Weights of a small GPT-style language model, trained from scratch on English Wikipedia.
Architecture: learned positions, biases, untied embeddings.
Training: a variant of SOAP for these matrices, 3200 steps.
Each number is 128 + 24 x the weight over its row's rms, rounded and kept within 0 to 255. Layers, rows and columns count from 0. Numbers have three digits each. The size before them is the row's rms in percent of the matrix's.

# layer 4 MLP down (transposed), 1152x224, rms 0.0253, rows 41-103, columns 0-111
073:158155132096126114134090135111167142149118097113130144171149104127162158139144160109107074118094100076117046124138158147120108160172116145130112144142136111143107137120134118129106143073142141100178104147153148163109147139093131166134117158096087124131155133093155135106128139093121148114159128150152062137116123152121098116135106130114
095:108152143142114111157129142153124116175057083100145144101182166115140100157099124173095098123102116145101171116154140116133134218104135115162119093116139133123111143127094110109142077139151116090099134104148119130141179142143100110143107109115120120147135129161136167119168140105131131096163100073108096108094154151126120131137147133132
095:124150109084104096112104149120145122133122066123126111123102134152140163146136116138116105136125131118122095109133122102129168125140157157096120111169179092104104111103095141116144095144172116149119117125114152153073138154073141102083135133112092126107117109175099148097143116111109148165099125097144091162095120141069091134112092110132
091:108176119108147095113092156127100140127117083159138138121146155126145181173136100122157125144114134092171148159143128117109100133104145136140156151117141144133156131156157117109153113125111138078122114109135139134091117120128146157131132099151113104109155158129117119125144127074149154154123130111154150096152128179134086123130125134101
090:095138122075128115118150159130133082115083133108104125133134140092129114134156101146110102141127123168140103127109111138100140138119138113120101099134132137134076098124099086121118125132142097075134165115101124175136134158094112141115111090150111113094128163159118124150134086112149110154103130116156065142102169121106131121150151121102
088:134122129103138095100156190116120102154106099118101134167134130164100128133102117129147119132095135107117147101127169114130114169109169147126060144149149105095115105143124091133138070120152140146158111098137127159124136140148142163165098159125140129138102155157113154128121123115139157155164131066181110104107148112109122140159083137123
101:121150155142149122162135154143151138129136116128140137113171123137145113179116140191157136145117140135193176174104120127091149159128135142128108164109161114161115108133112116116135127130128122116121167126170142139121137148141104142128137144095119127119144114150108198129151148119155124142102123093149140117155160137117125160104104114162
109:163171129124142134140155152142175144150120108107148129133095127129097159127131156136137121140117123102154095100120113154097128183108154127097125139133130093116104174175130105138128118124153150103130149162129183143128111170108099141175127123128154116103112187122109156135157167110116125127132089136140114153119127143141139138120120131125
088:127161133120113077142127120093157138138122125112130161122179144085154145146138143165140109161164097144174166176151160136128145147133195153184152108122155107160098154119113117134137096124157168126130172146129125186123098151125154106160152148118102131128131112125144170129178128098114100125133148147125124131128147128099119133132168153163
075:119134122065112096109098185134148151157117117152106118142147122128135144195096140109105114116108135112140148150104140148129139125141133120165131149115135092117079139123128119141119064113126126117136176153167138197095134115098138125152133162094098156111156140105129114122159126057114129134122085130138080136124165158132113119116117112136
075:138138116107109098166101104132114129169112114119149088122106110104124158149119137132125073116075085115127117114114132141136101103120111119143099123144137098128105154127116110126102092153118151090103111151119119168118094141114162133126131120155155139086154102106084131111143160084089110136131125117133088108102131134136141137122147076126
087:118139072105125078123101156145170151132100156143118102093118134113160175191133130119151115118101088113144128134163119137128137152137121142120092121112176150130078121136106095145140070132126120138076166147156132113122145124108144155111094161106104122121090148149088170105153126122136152119130165159153140143125161149098110108141134114158
081:134156155138142111122100128145158090113075110137143118184132085174137136129150127136123110117092161132136150116122103129122118140080135137142119097110121137154113119178126107115126100111131078109146133108119161144101116154135120135158159119134141114114108152122094188135111183086161101104162100100119127110131163128130130151139119150117
091:095143103114145093081134196127158082171106124108125119135138183152130140157134130139131096124134086133107111115137089151145153181138162111145119129114180107143066150201114113116161124106138129104150142119080131150115118165135109126099106130110131114084123157125103108130186131115142107142132113129191082127138135116102096114136127136137
155:157151134083124095102149106110129113123080125127125144159137122123155105094110162095134096119154115144118104146114091148140108166131140118087142144171156124121116146132105117111118139126123121105116129131083153137171110087155107175120122131141139132088134122191145123192193139133129141166151120110132108152121114128152124135111162107121
083:120145138077142152133143155097115155127147145100111151174126110119152121123118132151144114097135116138152150149071121118137140125101144147167137100094140079093117148152094114140134074113119128113151185142127114134123140100165135185150152149129099099133157121153136142110133142113119137144154132094117141121143136141074145115166178153127
103:114153120079161070164121158172139123176122128116121145115105163135132108160176116111128140151151120111092104119135109153119098104102125127134104104096115088103130156142112109161178118106159089171104095136129145129114157159122164122124126110097109103111126163129096123123138115097113195128102127131136117146112142154125118122148079166146
092:133173095092140098103106138129081101174136138114173131154168123090109155173159119097159096076122113142114120153141135114144141154103147111117138082115138105143136108137105138120111081099148100097150130149105135168120150106086152159095145155086113114141118127128095090144166151058129131119113108145142094151128169110099083111163117112150
087:124117088105102104144116118153114126126126108137118144133144134150151138181161128112114139152113135117136141131122145105145142183088169131129158135120146125102107145146118113129118092120118154169141144144160077130122109164126139121113148145090074122151139157160141165165153149083155146111151128113148108118085135121091120173139126092131
085:142127084136108061110080133092141098156091104101120138136134132159148127166159070129138139162120096121129156133129149162123164099109160150097154136129158115135113122146112092160134106120093161130143157103118120152143112223130171129122119131127162113098127128165139190134123117136132121119110105104177103107099131119100147148143115110137
079:130133110102124085121152149111149108160120095108124137113122136143120153150152129113113114150113156109123106109119135146132111126108176115142116118141169105145070099130145119153142101101171127156131142151171148156135121169131149134131130145102119145136118177163116177124134104076127151159130084099140103134097158131101134150133125103133
095:101155145097104042146179107119092169087162141088135139135146168175152101164170147092073146151120098136112115158148120137094139128068157137137148134095138095142120140140101110096140125142105129122165148147136162075109134120086136156121103143158103155132141133124143148173140143121140137108162140145144117132099151109090135145136110119127
089:128153088171150091137118148150149120142102104138111114156176134156131176116134131119133139134066145111145128114143117145136120133124177152159127135141158117099138128107145110116132106110154156107167159098122132167100147146122136121142093101103102095136117137163115176087109142158147133128105151090159096131106147148163118141137096140139
083:155134101083119072135128132090132115128106145156152138115087133121112175168101127154136093141135125113142084109127156123132161154117115155143139160158169079119077146119151169110103096104144121107138197184166153134135129118114149140134101125128136127140106146160142161108162104069148097128135095105157104129155142141145140118149126092096
099:115143109105093086147137129128153156144127119150136107128126168154174132157147121098104131147155153142104155157121169135089148122100176125132166104104163101130095118118069133172127118147085124132115150154105147158137119130090149121121098131109122151126167130129150113173146133105114094129187131138098111149117170163105137166151077118154
075:106137115090117135131140153113123115135152108140120127127155120120138134140150127113167111090137123130140091148127141131111146155126147141112105128141124110104131122133122107137133078116140109132110119122140150141115139142117127168137091157090112137147125133174109149115135152066112151120125135103188102142101162113098092141189115170094
110:139170108113148133109113110116123142096164139173128118118154154120135130153111144121164094122089121136102119120118134113108106129086140176109154129103139117151143154105161116164115159130092120110111130134178170104044165102143151162121131140118085145131147160138178179108137126115097119125157122146168111163155151157117131128131143152101
118:121099112104123101160158120105146139136129176096123140123091161125128129143108135144141079156116119113114108129114168125114108123105139116168108174140133064081098129159110137164154117101105165138129133150095185142129179123105150100137083126128127119095123113089120103115148092108079089148141178104155119135089124123156134127180125138088
119:094118135123096093134149099136124118175159139164135132137169146122151160123099149165128114131113168094132148147065146154116141088086115121128124127114127112108113128139137087157117066133113103095136187118076192138090116118104114146131100140121122133138106137139109131072120179096144092086140118102104131129121176128153169166147131134168
098:093125093129161126142154124096128150159107101144063137120139152091084144164116169124152126151112174187143094086115125129112137150080119123088107120146160117147118103118100107155133110118171113118100119157114154122095124138105153150121119127148163124083088145133117139144151106088149129122112115125124142120114148142117131148140103099101
102:130143095123154139141091166121120145124165100101072120133145123118133113150102102143108096132066096105110148111145116104110086153103143147110127107137139103118090138112100106117130088093153114107130150118129167132105128158195112137115097142130119133159151111163127137162142159174100167130141097128118126107139118153144099144100103113150
132:069178122148137107121112091156180169118149126172136135146125166126131121121129173111114130149138147115117118110176129154167133128112125143107139124184155110154132090143107160168117109124095101102165135143142167163142149143133138152116102156152145127114149143142154112156129146092128120109166132125094079127137094133170157109136138147162
098:144146096087103093124139174136119125150135111151112148151140134130111139146105123108130133106095119127124075132138158117131157132120161125174116133143172136114128173149149129163131147107129131126119141153094136136121131167126194162139098125128103128149115164128150128117151124100162118131119134076124162150090129141067107121113135125080
098:115168108135142098115115162102165143131098119160159145129153106165138183132125139111150097100162140139169132158113107153140112150151152149151113138154186139147104147109143135127134122159157129152144131127124126172111166125126127158138108135116135143115130142155095141152132143090134112141134103094162120111123139176116109134153116139180
095:114144136104118089133103160139136094173124102114134119118132156171152146156117140139127137117109140108113100136140153089140095169113173164149120103139174130121091170100120129114166085150144118152107145115131148153095107124099150159131101143137123173150166107170155144104140125098152126132113108103141145110117154109094121146140123106149
083:176190145092118105117127151097118159134126119121163138122129164129136138133137132131138111142114149181123126083133132123126129124156158152119098086164142121120094158163144137120124097120120129104101113162173147173117121152150183146157139161091114135135152156141102167147136097125116111125109106173174110152087161135102158148131149103104
080:148124106137118103150097129093123084117121142133121136136118149132103142177132108145084134110114145104116161117115129152140144132102108150157153131139150096119122089107088141131124101085160113126118106114087145136126123119149115169144132111099129137102103101097101147090156110122107152120102082104093108133111156116097129102150132127112
072:112171124099118136119117166091157134106100114136123134121125128130136124142153109135133097091119131112163110100096112107127116088117176179152126137111140069136079114106112051122133113108163127112112120133131107141144140151140124154147092164112145089133122167117123169132121164118144107122097127093174141148100118170134136125145136135141
080:122113120076097126106144118149106123112092116106116139130141104120142138149131152121153131128076093090142111126125163142133069110107122147147086099138168107142079141125073111135137077146109093135123172145143165145062129154134143158125098129120165168132125093110064133135145127128092114125134158118160108116137129133126115121112128102122
089:113165102088138085086136180106121130123106089124086143110112152128137153130095100130133082130105131121129141113134117094098143142107135126124119124110137127117098124133151103129128097074142117107143152110135153145112132148115098138149112146123100138135131176149126128130114135070114108138120111073146149127071148142117118123104118147123
122:128161097084132108072139161116109147093099092086097132128117128139154128092118134142129108160077067108090121087140136099115139152153135136111126140135135120117123122123133102084132129116085104091096131109139151121065122159124128173149086144111119186097106109127077091136164143137104103120141126108113110121142160139154056120128091125102
092:127177108094163110110149148122151123156094108158111140132165152108137114159141130105146119148100175111144175123163186115093122159109146144105106126132122105106103123115140098132141094081150137125108157089148165155097117149127165126120156120110134110152143219178142125121176109131140170107134103104152105155104121148118117167100125138138
122:148137084124139090087121122154117116169112099126135105088177146155147130121131144154141105155117112098155168155179135140129117112130117110114107103151137129144116124134113103103136101179153073096147123133121108118120104149119142103130095103116153122075193091116075131116129193174115105098107121141099091141151151165110138179156116124125
138:114137112090125156104135115136155145108131111103126090129114109147109178139101126112165129163115085128154103125116131126114157158120147119120119150144129166128112178123160096087097133116173128110132112142151144135140144146160105142152188147110134171113124153110137111120161140144120081087141105127182095117104166108137130177123143146097
085:103118147120136105141115149105120116118101145137146151103132112137117156159101135152125105114093133166123152119139145135099130152078142132157120145131121086081080122150127091110165108117135132165118107101130131127153125156143136152171116116074143154106135125138076167143095133082110131168139099097153109114073134140092157126139124119124
083:120167142089099129114121156120148116148130090128134124162148115115151148188138117140121105125106107129124120112096144102092118157088141144133123169134160105158072152148137083111123100140122153128115156062125133188132108153127144107132145165119078119122155170162135153118157127099128120119171132110141081131097139118088131128139108106124
135:110131165117141133119137111133131101145130116156146138123106146120110137122141147150165115167151165128153105107118182129141164115120119146088124140178113116148102095102128156105080150133168112115127121152076166129109155131099139130151078099115117105120087158115151111095095129074111086089093163107106095109136101119146138069172122099130
124:117142128166133109134115144079128122129130131145118097150162129174141132155122125093131170086125126123129104163144108092097150172136137151184147147141112085098137113087115107157085102095126141132143093126093134108115128154131128158126114135141144068104151174105092117176141154129133136149092149106126101122107117134157152143102114114141
099:141160088131103133101112117121154177127154136084127183130126138134116101121143137153137137130135102170145192109142092141125139117121125154159123154131166087114105139110100114130120105137117117118120148134084160166097147131151148129102135157091090137121165131094070116127118148095117103132135166126096114132122141153088173092176143120161
095:113155097105114108129135126122157161135105084139097137163128157141168156126134108164149105142092117138138092095135175124132121151083145131132129134123145134154057143094139116110128090154140127161121164102149156132111148128092126141167120175106076117109170091182118194130142099107130122117125115106141098113115105153082103105168083124150
111:163146157110125126142122132148157149142097094101121135137098101138147135172097129087120099145118126099078116124156131091115119128124119096095150120161135102098109135113105135111108111119133114146112125108125165152112114128144127061117147157112116119127112147148123100159152152135139120140081083136128106165119152138119139091156115100131
093:127135143110135074110104120166097174170101124137162151123153121132152098079097135112104122184069142094156107087148117124101103132133144094131108121135164103135117100109130115132126119103144133135073169147141146140116128156100138129125133140181115127111139127115114133117124149081129117143148139128169135120100181144075106122125120104093
098:144159110107116089135096149108141101181099089120124079125127144141167170164143135145130107169095141116124114097178121146139175130126133154166118156120142113138107147120123088118147108121154097146139122125157097148113139160120146137132153129118106136142068138180128136117166137132137121124101138079182105149078190115089131151120093126137
082:110131120126129076124183104114107138124153172120171143129123134111126077157141125153097116110092160142201141110147124085125147066153121129154123074112141089122079091104072114156131115140136120133141105143075136124121093132127102140085125106154195105112140130129119112119118137112151138139099145094155121087085129125104148115178122133149
163:118107082088127091109116152135141112114092108054097082065077097129142144121128118117125119121098134148095131130161108087113091132103119136133123080118201131099135153113161122118129125101129090166112147161091149083119114190135094141103147079173119139104132155114161136150125136086127135132123160146139114160141124129130138110101135146098
086:160147141131125145107113111135123145163145085135104089136100155143161147087150125129140117136116108128102139105132131149135139133127123107148141150146191148113100101099102116127108083128157140160102112123139142190116147148152148171126088145124080155135160119123115110124202115110128132159157115131169109167112150156152082109144109119111
072:136164135094117075126123173095154117116117086106147148119157130129153157144134115135134111145095153136094140136148144116145153153121136110121142122139121145131126109148124137072125087090160099137129139148133143172116110164107141127137100142108123124127126170151123161160153157061103133146141126110140092158110144130094113112160095118116
087:119133136123108092103133140109144157162099117121149162099125103141148136149131146127108119093115131127133157113150128161123146139136152137116101098126202128120126153116127110121133086091109166104117130174111103153106141153098163153104143205137066133152109161166084152145138121115120100130149107094150074104151130146124142119118126143145
089:112130134102109079136178142117151124151093132148136119125130096124130144120091140095122121111126122121104090116142145101130182158117174103160124128139169117109095155118109139128110110141173137149133163151116146142102110165098135125148114146137123132145126150176141157100150126105119152113121150092154091135075144134135127130157094125135
122:132160126137094110099120118136112087157097085144101142119141130141156107139119113153112109138100062141106126144173104129156154116122135143141155135108116122159104077129156122140078120129120150146129154120141127118153110142133093124195119118145114126084123156152125146123136105139114135141179117125116122137065122128134133124095118097152
079:118140107148115120160142132110070100145119069102107127119150126105140137147101136112131084106099148127130155118105099130112126138129123155127109126131120092112097134091114098073126122107142112130129131103095127140098185116128093124122108153109132139080101108161154149110088161049105075134099117110133110130120132093130111094141131135126
115:132165139134163146118147143122149139157085095140155160147180171165153161134146128148130100143142121118164098141117146128164197141167158123134101119155138135146085128114109095129117129104179153099111119137119150132156124161150093177117119167142158134099127137127121135101143152091146161126127155153134106105112142140140118141148121150121
115:139184135125112158128121117135148128137155163115132125143129163109158130101136118152090113171094083148135152097144136105130147148115156109134117122090156135118087070127142111135068109160150135121112149108109190143092116137151133144141074144127105124106165130134115121136127136169104118078179107123116144157089128149149134100155118141106
# layer 4 MLP up, 1152x224, rms 0.0664, rows 42-103, columns 0-111
075:141132152129121167125122150203076135090117130132109104087123117136107165164148131117086123142116112168067140106117109128166112123113111134144167103123129126147101147127152103120139113130139159144147147143149079109169169125119099103118132101105131157139118147101138157143116107103096135113128119136111124125119143131184120147128184159128
082:137134131131125131110148130131160141132148148142129135129161156095119115133137096165146107146115135117148154135141131089150151143166144168113090171107132092102087128109147143134120125123127170125093116145099132096079112147148132130149148116116110160081150107101180123119126164138104127083122158139108115172118099158124098145103143149145
111:109161138123146172085144127167085138153155176127148141104140146147131103140127086128120145164126107123142083094140080136135152144111108116142114130136144110178167085133131155075183144148099087129106121080110146135134104144146126137158105104119144167102143155141110125118078132105140136103091161115094141109127112161119098133148118184102
107:128104095139136151120134124161095102112127112095099135159128118147128130158116147144106139115149101134179162180096086149125107127112123150078156143179137129149170125140152142117153124086136154101161143146157120133150145082102152129120139120159136141133108149127144111132125130154159165121127103169141105143133113094146111078110145169128
083:162106141126151126104125128100161151090120114169141143130141100128152085104131097118165182158107125114107095128120120149122152113132123112146088136165054127113169157109156129103128120098150136094122140130123133164123159105075126138176160114129118154119081148123130116122148161168124182113141125152174169161162129149110129154144119131142
085:121109139198095150129129117155129121114136156148155154116108079156123118175107161142127114150116094108101156131118148143148159133121140151189109164126155158125155125140109077141125125093121124168117169082147165140115155123105152138122129141143159103170152140098099171093154146139111132153142124115151120192120097102116151123090118143154
094:140150082137122165153142161148087139157123169110182148100088133145116124118086154143105142098155153068114129118079112125142113121129130111095161126124133139124149116139128089131097117074125122123117123116137116142129097184146132122120104126135158151126155131136142109113095147130104094110108131145113103120137112127151136169164092118142
083:140144133106091132149173153102106172155120110087130140133122130119156119165079144148162129167164124128144157139105126154164112145135130170128172117159118139129113131166129149126171113146122151138131156094142112120106121118143134106083144109123138113102135090095117119124096136090079112144117113160077061104086143088136084138103133147116
065:148106126111144111119130097087142094142154123141130152136108100142146168154133104098112188126118099150178098110136148098144164106128103117144117145116117150101109105138138115112092123163122167063116155144145147111149122175135114147117103105121113144116135108141168110061086135095132103144094130138089095086138126130121083096134121127133
112:133142101129140095127128074118111131120143127115124116128098109132145173161095092135122127140122135115123104155135129173132149105112132120160143167107138144144158143162135124114132123145133121123148124151177117150169101124093126104140125118129169145144149152164156118145080157141125121132084112124140139044136128101152120130136177145121
094:099156111128116095114117123086155132123123126144117137153081155158149163156153121168134110112164120114147116127141140138116144164128168162135111153133111123134077123148117153155114133150100148141079103140102110121111136122123143073124107110117074093153140162127115156093144142120123161174137112080104076147105127111188153095134156098137
091:128133131136122135173133114171102121124125137127128098106141118127133092120132121115137138097136150115155142104144151140120134114121120109146193133138137127141181161181129152144130137166112114156113107142139141097135140138120128138126125086091134143114163160146082141140064128139096148107161144125178140115140139112142128129109141136119
083:122085113162116135129148126169103111151144181110159171128138171119139098173131143153145130123161134062120154161134140108150131144129136122099109110137141091116079118160133121108120146133118163127143165180083123134127105122135082095140112128111155115112056165138150103133145135167142114147114156147144092135128161120109110094162137121102
140:138092152134109118126110146112081083112100120172109086174092110152108110119113190161162127091119103154139128161105136123100147134175129122132161147115112141117112133133149124149106145124126120164104131180096108138107144125164186117144086135144114141144169101161133126121165148139130124104146134099126182124108152108144170095117146120137
089:141138175088127110141113124116101142142108149099154130160098103178115091110131149151124109107130128149118114122109140158131093156149132181169121082101150133105144158090123113102112109107177125136161114104129129151129131096158159186123143160126134106140126148099117137110122122114147121119115136137086138128131138139114133107154147114096
100:172096110102181119156128158159139124163134123090128111128156091108117135152158151093100138148156081142130091092133124158109167116112125148131107059112096137117171165115112151179180152110140157140137147138123124144167104069133128096151137101115154112108118108147150115133119161144156121094103130161116116102112147123120112136161069127102
075:130154122104122152091075160127138117155162184131118125132142148139118134143157123095132086106173118109141104137142100115108149106128168160123091120131143116131116145123139073167123146143137116095137162105089110125103124115122113140185110098149070107156143145112165127111115152069136109139150128083097130132142149129068123077099133166143
072:138137147132067096140143098103141167117172129150145125143063145161143113115105070119115143097103117138116114158115108099069123128141117110129152108114097122131085097094113144128119103142120131119114109126137111163118148144130118116146110170136103145190153119116155153118151115111146161097158154148119152104113136129133127124156120144113
087:103159181124122131124179117133149136136136112150146090137101138144143098136142116092118095156095163112132151106136122095119142130093112115165078179136144113139113138141144128103139130118123106141147121094141133147102149123144112150105159121120118119150143144124120120109164125149103112147121128128102111145090128176087146152135102141097
062:170122177158164120113165118135142130133134149145144129102113138099099129124080110112123141116120090135142118124099116138135123095106139092115168057131119170130071112169146128132122107157127154088147086126145081147153094125141134124131121114125127139097098110153119137134123122118123140114139098169130131115134106136109111145129126122141
111:095123104143122086151161143132118113117136111093096133167086173090124137120117095144093111121144134122140131144154089128084117135085133143118105130148123120150101109168110123084112135145105207131118151172106121121110141093138099125087096120135172139141164124092110061164132130127112134105152115179131129127185119122181132082149126136105
087:108112112145084152121130129141107135177106141147139123153111120144153138096125136114134167146149145102119167145167171112168149112138175149160079133125133121097112101105155112125101176125151155139143116112148127122120137160107182097135144104107130095144143129143084103086125168165116163139132161054140109112129112119189129106097135134127
086:171070126119126096140108126104093092128119117135112148126103072131124142163076105167152095097171117107149147108151157160127120191135133160088121143116120139116081101111165126131148134080056159129114145107160133157138132101131140115128144106106105112102101120086135131127144120095128110125130109119122080157124111081191119156118147122125
099:151141112115108132147135109108158135162152147151137113121104151136151137123145115117168159121117145115106124141123116120115146088129160111121147123142134113151121106151074122096117120180146142161134085131116136076101094101113134107093061091139130130133199125073122140188094123121115123136126147113069132107152177162143111151156114143119
065:125147113159105157090139147091134133070107152111153170135156140138105084129099121108134165139164148095105087104115130110133150140182166126172118097122134083127161128113146141131114105130117093145155110136098119110117129134129138136158131109133101109172112174162126137084134155112088140145162142115157130113139133120097112112142123138154
099:118189103117182121148125131089127112130150139151159114147141136119149110121114158165131105127107112142121149108155100131085128096130110182125121112119138147132154124142133159100104138148124100120101133111183132146113134099153147119108107109154138136141150195151145096119160122140099127149081129095134091114144116152120066128146131148100
136:147097174128127153167116135115154086117131120141131132104141088124150135137135144141174088151098114128158173120135148136112088170111157125102165134158112099115096126144117142142165104107080138159111113137131152140116098118134163117130153127127138146099133102077136104151171095123127143089115107089129139116066081110155113143145148142120
141:125081138160096121127159114125136142106181144124126159124092058092158138116137133143116126149124145099107100120053124127165109141127124148125111108109141144102123120176121099141123110121144165138143123154125158046136094106106141124144154151140099126107153129121101173111123110116153133163110089126114112132121141150132157094114148158102
113:099140119132133157133133125181100163162099132146092134146121106124084140158122125050113120122144142140134110073112093127126145133117152145095150084152141122148116096122125124151130134130122138117102186099095146108181129139130124174162112128064110163123121131095122176145120135139159156097112124119123119138101147164111128147100135150137
109:131114086171182175090153098119105120125178122126115138142169118133141100080140111141119161124147116126136133110117146103123104157079118135137134107167115160150110148141121119126121122112123125136116124150106128104125104166155174178107125112132140127118100123122078109186114158197103138100086113106116125117126119103103138132113157144139
149:171131100133166106137133110118098120103143089097140121128126088146134117105125098133144136123110150146109137132045081128111104137123173094106125139131148111101121145161134115107144111147118146106142121111132103102161137106092126152146128087137100109140104156097117130144136123114116150164103109154110087098114149100139123135142126139134
083:087146091137157085107140121129137104116147141129157142093133127084114156157103101173134178062137156091158126142105122146106133138148100145134118154115115167095096146123123163085164139125128126120124130131136122128103143124117153130149141089145117195135101143138198121106126131158151150113097144170103148111108110092133117106104138143116
083:121073136141132154123167136078137132134091175133145128142138085111128098157110144090139146131147121097146182141143134151131127128123134138166087128093100143135139123138149172137137146160111135123127121107104121107122083135111130108132143147135155128124153151126095107087142148125121115115146142095113114100111093108098177148137091159129
079:104141142190126168104106143152101122127140139096146151086129121097119150135147108108143153130110093097090096135129171097130106084140110147134106122111188118124085143134106114100133148144189144127105102127099115098125139092069125163106142135130147143143144129106195158112125119122160128108115149119129117124113116148105113159124120081152
099:128148144159111129111094132146129099133132182088142191137164152095110092149123137131135121143111123157108123122146116112104184111163124134140112106098121159165123114092127174134114096139179111105143127119142142111112113129134126137139056153157161126126158121155144147161130152117114124118153133123149125128149141109139103121143109111125
095:119146115136109148133136151126118136081113163135104131113102126088092127146135122093113104128102141052081181109089127145150168141131154158159151123123123143136126131046128108139143157161122167118127091160082155147100120121147058110127137127154138126123158094109107110140175110118105162151120113141148158136110125138105136145129150165137
070:089125121125133121109134113136124096141072157130094154126128094127113090159109121156092127142137136115154126138123095116129135116114129128141113088117127152100136078181129123111109169121093121135137154164183146122102130123122166112123135112091163153124145112135130150144105160152140143097103119123107145129151166106152097109123178160129
108:122158147151110174070128123114149116115084162115105140114149161138112132111164174100200125114134136093141117132147133165111122120126138102131101095161130092146128170125142099168161096070107071122092124125088133125097177141126169193117132141126082116127155115082082091111118114141108121135145152163160150148109122107158126121113146104129
065:137146131095165127125166117116101140150154115107160129132137101110158088125131071144129142139085117135134062140106148150139149121156110098157149091165156113150166109099123197110114123134178173123111124111112144126143114134140147135153139135155173117123101153176180108121088151137128150131097134137124119144168119126118139091186097123170
101:095106064122164147111102128126114115126121101154117138142128149158137123081150152114111161146114109148102123128104121152119114111154112148123137163121115126088169115101121124065099115091079096115094126142134161112089114177145156153133130143145128140115127130157089059116128143132129115162136154088132141131148140160153086162116108134131
079:158153149137134146129144159099093151117102149103123177128165140140126075142117122087105154117165068125107128105131104113136132086133131129094178128145126154104145155133098131091110136143138105111159135123169112129178129122111091120142142078144120142128138164106131138124108100142138117120139095118101163092173144111056111118144103115101
117:114125113150153100104077148138080169148125092151162100109107146134125129156153131105148105149111123124130191154139131143106107107189143116131120112100113156143104130110107151156158100149170092159130095109097098120147124129152169107147110162121123085140177117099087122109123136151109115136145178095101120147107137126127147167121090099117
137:125133094113094157167153109093136144123121109096141120152143120154126172147107131137157142090133104100138101167116112123165130139129164139104110118143119125097114112128150098087113140126161138077136131126154162145171136122171131095156163149122133159152103189083150107132122105147146140096098110139127114112079136142162115137139153142093
067:144143158130101109129148125108125146105126127116185168108100102093124127108137143115100138138090116139126101102113143127144102121137128125196138101169121107122153174096116143122107151164134140102166122125123119164150127138158141168165162124162107124121130148115092110132157150149135111157151112125138139159129143148073135138192113130118
081:128156120105140141102122116124082181151159118107158141120141076158126084160129124138116167110121115118131121148135179110166111152091114150094090128114117094148104116166143124117088109150157131117117124132143167123138097144114141121116121149109110133139134142108193133120129119149116082131170120172145112129136120117135097160152122106114
112:107113157162133144113141128107105101152104149127109135153138112082092119148093094158141123158167155136179128106154144120137147113119127148108138153145130140122128105168126135100091112153108115125080165135094113130091136128152127151137099102092145118105124179136154135129117111107066102125098130126141100122120131099150147146140136109134
123:132125104170136119159129152090126091164132143133120093121094125116113122163139165119139173101111137121156149129171125128143125134118145137165113132146090110101113103127115130178125130112114130198168129143132118101140081150143159081153068146121150128116187149125114140149138153160144139131124165098112100098077131134137167119114143146132
110:151147103156139127125093108134152122112154128111113133106084125132145113079183132137114145095139128136154103145111085156141074140117108135162132182106110134119125122109119132142144110126171114094101135054105121118111134122110119146123147160114123131139161120068137098102123099115129162142138137128123107142131120148113132109186098120128
080:097114121132133170103121089129087141120110123093164136180152142120156046154128087140149141147113101131136112094112176136113153088149136129177083157123124134118099129101119153156098089142108126083094122128153151105097098112147108116163120121162130114132151133136120149080115177119116126115153132142085123148116108138080168099101107126111
121:100126168153124143111126097153135152171090151146155150122120102106117127169118082068100146147121136126104111140142078161137088134146096125130123125095074130113095115082121150128096135093150136095106120085139174119150102136120152109145162124110113121150137137137147133160110080136159141151150125127130121144167105104138153109118101078129
097:136120147098127137122148135157098191143122121146128116083154126128108125093094169133153170139112131136194170097121169115161122164122084134110168133101112112146098128082135074108120130134119098132138106071175110152154109157129142114074118146153119106107172118119138102094126081125103112153095126098140171114141153137145140136103141107091
066:156096131122151131145129123151105134156126117083136123105151102081123139195140087138120107151105121146147138154141099117118115105093110175089133121113095123120098090126125139105160138179088174156179107135171069159142088090143152110112153125103140133094102087159129127129098138157144114093115152147120120140119123085153110133152131130120
113:150151085127118059153147136100120126114130098158126137172131124119110100111141122133097085110122113126122127157116079115080122155120154129128132128121170139121149120125111160092119131136148165133121125133148102090158108128125102118111105111122114089135114118103109132125158118145146139132163078136107143083149144125122154097120140165124
128:088109117137132161135125152119134122149102108172133125129134134125156136154150110174135094127094125130132145127100130119147136145161103118106087116132115100161161116081155140095138153093220120146145113108124115115147161113156163111116154141171117093105073125122151128130115099098140152132130176099107116163098105140131165101131096114133
109:152117111121118195106141108153140095126125138095115089138123113147129159064115139134153156141120098141136176099139128132101177108110175156118117164105142157152139170136175092125127160107127153114133124112154075128106151135118143128129124131148157135117137163152104136125134087138079104149102142121105121121123137140137119134140116148107
058:134127148166122173124141170116122143089127138090144114119150145109106080153125126090099153116101150122137100127093128118127146084142144117159132130136130124139148146154183160172123134111110124085163190137114119121175105109115153154116119117133102140141124162145134135122085130124131110089126115147170116134127124124037130079111107146134
104:092104110081084159102156143158150174141103135132106142099136105103136107145154132136119117134130116119131126125126147111167179133153064133147118171115147136103121156135124087120100098119095122126097120146085117117094203117152103155129133125098141114115136139122144121105132173144159134100136098099114139114128134101147165134081094118138
076:144098100116097130122162138096117120146132123141111124107093100093117125124099103099185179121118116102135120129106140085133166051134139168119144139133117119092094144140141171123120125154089154149108150150133116096145095094137159105133120098141128131074128164141146163088099152129095125107115162156141106156121136082139162101155103170143
147:133141134147125110126147158107098125152143163147093119134124131162134121060160140123149201127169084149118149137096110149148165106096117130140139141106093109134122102106134145137085128124150149137154086110140149091108130151109086119164070131093132119095147153137136134150122098139144072147128140121114130113114142068131135153153117148110
065:110141152162131125143140076108130112158136126125133110101164079132126102166109152120117116122157080119142158118130121146092136168126132134122124093133114137138129118147140154121127138140127148133105115109115158157115110143117187155134139122107149131174141076154189179123122151087151089100124148124085151122113125096139165133120167156153
104:112117130135103168094146155132113127154108145121127139100157147134133117148057127113134150122134129086124087165136125120140141139163091152140119112145133132111136081142145114175086130115144080107109148140159115131164140099147133141143069124137152144129151135148129112109170108121095128140132110149137104144132163162094125099100088122124
114:148129135166192124143169168180133116090126157108095095111142133110133115090145116173096121180146116141147105121073112139127139149116142112094116123093151116111148157148115112105099120144093140119150138120122105087118135115137110119121139107129141117109146141133107084118134061136091135106118104096101131139122135088153126134155123149109